{
  "n_kv_head": 1,
  "head_dim": 32,
  "vocab_size": 2048,
  "activation": "gelu",
  "norm_eps": 1e-05,
  "positions": "learned+rope",
  "rope_base": 10000.0,
  "tie_embeddings": true,
  "init": "normal",
  "beta1": 0.95,
  "grad_clip": 1.0,
  "final_lr_fraction": 0.1,
  "seq_len": 256,
  "doc_mask": true
}
Each number is 128 + 24 x the weight over its row's rms, rounded and kept within 0 to 255. Layers, rows and columns count from 0. Numbers have three digits each. The size before them is the row's rms in percent of the matrix's.

# down: layer 15 MLP down (transposed), 256x64, rms 0.0935, rows 205-255, columns 32-63
# up: layer 15 MLP up, 256x64, rms 0.0877, rows 206-255, columns 32-63
down205 100:153118137138131120138074074134105083112156130118132142127137133123125107120138153163180145105153
up206 091:106107162080116123117131152167099069081125143146155112152170127095143119135110114160126135140121
down206 085:148123195160117134132121113112116143107109099072134164167111130096102122169136157149133117127120
up207 113:118149112149128136162177124130109094132136137121147149138105152092132097071124119124119133118152
down207 105:093122104090145099086130132117151173141150135110110107139162081140124138122130128115151156122117
up208 090:118119132161147139102189148109151182133132148113144109120100124153143087102152137151139122110143
down208 096:122174102126167145132139136143125146158146169094141151144147137175148140156122163129088125108088
up209 103:153103122142133121129138128114099159072142133141123130124138150139105151081167098143099084138110
down209 108:113115161176157132122139132173103101088123116091152136103169117132132131144144140176107134159170
up210 098:106121110158137112079134170139117096122096111123106152177094184132144103120110114123146152126118
down210 091:162164166127127149101124090142162141140154144093098105141126119113110152131160129139135130129165
up211 091:143158118119168112110093146118131131098103126150128147091136144166148152161122074120110153113108
down211 092:114125114147132130097184105139162156126112131114094179125176103154112106120097112160102128111123
up212 106:131098145114120112112164143075097104130134137124151157114109132148127126147171142165139132170133
down212 100:107159122098140134122122110092124129170123137156185189177103139107146109116103117118121132133115
up213 100:103077095127159140099138187090160128114119158142132134163081148087095119156149164098124150129129
down213 106:134109094123171146106172148137122118120141130162082148175142136111142166112117124149114181090151
up214 112:122133155164128151104095124122105152119098139122106135140127162188135106098158165160130151158130
down214 109:129098141154153162112099123144128107106070140098092102119096131124124097097132102091149122112127
up215 098:126111146122161125101162129086113148133117158135108192119157115129138101136163071153126142171100
down215 104:104154125132140115141132143113108101149141166145128166134130117096113168148088172120102140108192
up216 090:140125154125109117155159146146140131107080161104159092121112106153143133118119156098098159081133
down216 090:124097117082161136151170126122140123140162101122075113139161099126094100139132125132166122116136
up217 112:163108137159099106099118127114158114107089100147142146110132135193162130109111096131125170129136
down217 118:143128142122129144118149123088151168104145096170149107124137122136107136133155080098140151118122
up218 087:116193153139158148111170135159119130113119087096125100129141162142127155082161095117152133113114
down218 097:097109174152105148108137096115155109113122086147150144107144127081130160158126182114094125143109
up219 100:142100087140136111119123120109135113140148141132173119129108136142112134105158145127120137128114
down219 097:146165136119128123093117144090128152126115137153101123159142086127102131144123133149112124134155
up220 104:144164143094107175102114109089127103148115147097139114147107135149118143122141145150116156131127
down220 091:188132100136136108187144161105096134154107181144153127076127120109122099155138136122098129127082
up221 093:125125145117136143125123118144146154126126108087156117157110140178110120112130139134154148153153
down221 101:133112120137116145132107119073098104116135156147146156101136137136130084118059155184101083110114
up222 101:168126152102136177092131130151118139149110130087167093130135132138115133104138101127170121092140
down222 101:082142116172107073162087117103103140115128118147122164155098133129152111142063114114109129149139
up223 106:127153125135046118111156168124108102157115157148159116107102132155178165116101124145159124134150
down223 114:161113145145122147115143112109158145097130111104129107099139105113080142120167144129094087113125
up224 106:168086136122157060102100139125130107124131096153150097150160158149150124137141120158100125138116
down224 112:165132090133140114129157133145114168114117165068104151100139117139155127108142136143138117147128
up225 105:134173098115163150100106159107116119129143128131154099151139137134138101149139131121137080132167
down225 110:140121137098125170145122143125144146141092117162166108115145139140111117112162110113122069137149
up226 106:124117117127131162112116117075145190103139128111142061114143126184112119120148146120126108142146
down226 097:129135118121100159164130125150130074150169086145110149156139129105115187117103107106107176105141
up227 093:119130132141163093105136168146167131104124105138178128111077160131121103147093173105105125134130
down227 086:142141138134132124133164140098130098153115119131144109161160117134096165142088111120124120118176
up228 094:135103134155148109073151121112112152134120147047136129117109166102159158141136129167145147101142
down228 093:114118091120086131166105129089112070118132096138143099141155145156096140145153143066160135088124
up229 103:114153123122172107130162143132109132151144152130126130088138161145092124106151116129175137104135
down229 098:162115104165130117125122140144125139091087115104101080139107119110108074161144130111121091131128
up230 110:122118156174124123120112152119141111106104142142161161149127138116140151102109101211122147126140
down230 115:166146110083149119107124123082115163146142154111102086142117090105101134164155129093127110106159
up231 101:112096159101127145123115163150103123082108133138159106116151163121105102148107080110118134077161
down231 092:131148125096124126093131135120184158152113124108117150124072139115164151112102137100156083171102
up232 099:139105114134136121105136172131127143183103137171153159109094111146090125149155130113131150133139
down232 098:102161132123117117093162144117149118152114142097141125083115105129152110144122129164161117162096
up233 096:104112179130136157050139170132143096158147091078138136091122157133146122116153119126118133124140
down233 096:106157110133126109126080116119153123120126125134116099177085122126160150092128157174112135132106
up234 089:172130135119119115100105123112170114102117108118141157101132118153133182074154125136122147149133
down234 087:140125159138152117127103152143136147130103109158121100100160159107162103115098121114116119119140
up235 089:143133151200109121107087131123085135104123104141145101129126138101130127166134185156113163126090
down235 090:118153149110157120110116083147089105128153159121126139133130129134152118148125140114108141117105
up236 102:142147099079107099152152140134153136110133109097138142141097090143116160088142128154081158148146
down236 098:146109112080099096090129122107115097099127105164123133114098108140122095136101103084126178140118
up237 102:161104152119116128122108129101101126154157137138139101114122161118125104139162094167134080140131
down237 097:088103120127110140105089109123111075109135154118111187144114147085113137142155152128181121100163
up238 089:117118144163145117129103127126149120105129168084115127119093115157098142150101117140146179172133
down238 082:123132101153119133079146111143096105140156107146122086098167115110113121113092119104120119101137
up239 099:120139130171146141124131149141149157116083119173119108107119116103113114113102165123134144160164
down239 098:144143165107102130153122121127058119101157119145156147143138142141167084142170137074128113129124
up240 099:152065129104119100112150096106152122122153148070116091097110120121126154122155148133124117178119
down240 096:134130163096119160089078104138088139102141075152131175124110137129161159158118136130144108166150
up241 102:125148150149190142129174136125153115131133166126137144129108153125103141141174103147125110178146
down241 107:107144145139091101149124090114161102158111123112108109098142156106137127131143146141111134119131
up242 104:104125099132122170118192143138104080171108106113139122163109130147094179112114142129114135147136
down242 102:126142150134110124152081117079104143145109113110145118130149150093162153177111128101153142111110
up243 109:095133150103128130092136149170171127102121089141130121132145133153122161084119131149160154172148
down243 105:133150150147104099144094116086130110128124110112138119178127131124162103151093144204100127145127
up244 109:120119133173124143104132139146052127125136110130173154117129134129077111149097153169149142120109
down244 119:093152145097133125086092146110092096125147140130128131090133138138134151102144162191162157097119
up245 090:140146106166120148109123169084118112148137140108178139134124116154080150159142138117137125137139
down245 098:111106089156093135173104105147136124126168084111123154131108117121151118100132127153122135115112
up246 108:096112156119113123137122179157161098119112129131121105147080151171105144136109117135083187141145
down246 110:159144103108125147145161103133132171112166086128080130159152148136111119060131077128102156111139
up247 105:103152164144165160138129100113148125155145135144118131074129145089136131089125139128090142124109
down247 106:096110070114146137101103122165158100154138169157156102126076153100154106132108117144173140101165
up248 095:181113148129145137106090159160137118130149153103160167116114100115139137094120140120156185116149
down248 099:132160097143128116131167132129160109151097132086117149140127141085139124137076160158100101133092
up249 113:148101124158156120147115176117131138131161140100158110140144161116146153122120156115154120120154
down249 105:143110079145152134097117103100157114107124108127137077093103118147087163106143141109070147104114
up250 096:136117100102141126137104092148144142115175109152157133126154154137161113140117108147110169106132
down250 094:124161090126081108133147146114104144148133156111147154126115088126149160124157153129152104141099
up251 098:138105121075147162085125154122112100132128147126120092109066160144131111117132116110154141129110
down251 112:113165133116093171111139148152130081128092115144143084137106114089135121136124138116089152186104
up252 096:123129132111137140103120157102103148135181134094111106137117190102163118133113119154146132129096
down252 098:125122103093146115104115087115123132078098102099155138108117099124138111145132144195115151133120
up253 098:104127116085096119128136120132156130165100192152158137142138189133133101114107114137116123125139
down253 098:157128112140096148133136121138122093155119158143106125094141117147113119121179160146101115082146
up254 094:099142153099141086104095107156117167102137086131158114092176151147163124147130130134101139100123
down254 100:134162091112097134120162141182133109148084118122143152158119106152166108114107130107119127116078
up255 084:118095104143128116131172122104137188155098146136111183140127098143117111134096128148141115131168
down255 083:121082121110171114109094149115104185163106173111102081131129099151133138150125132128127091093142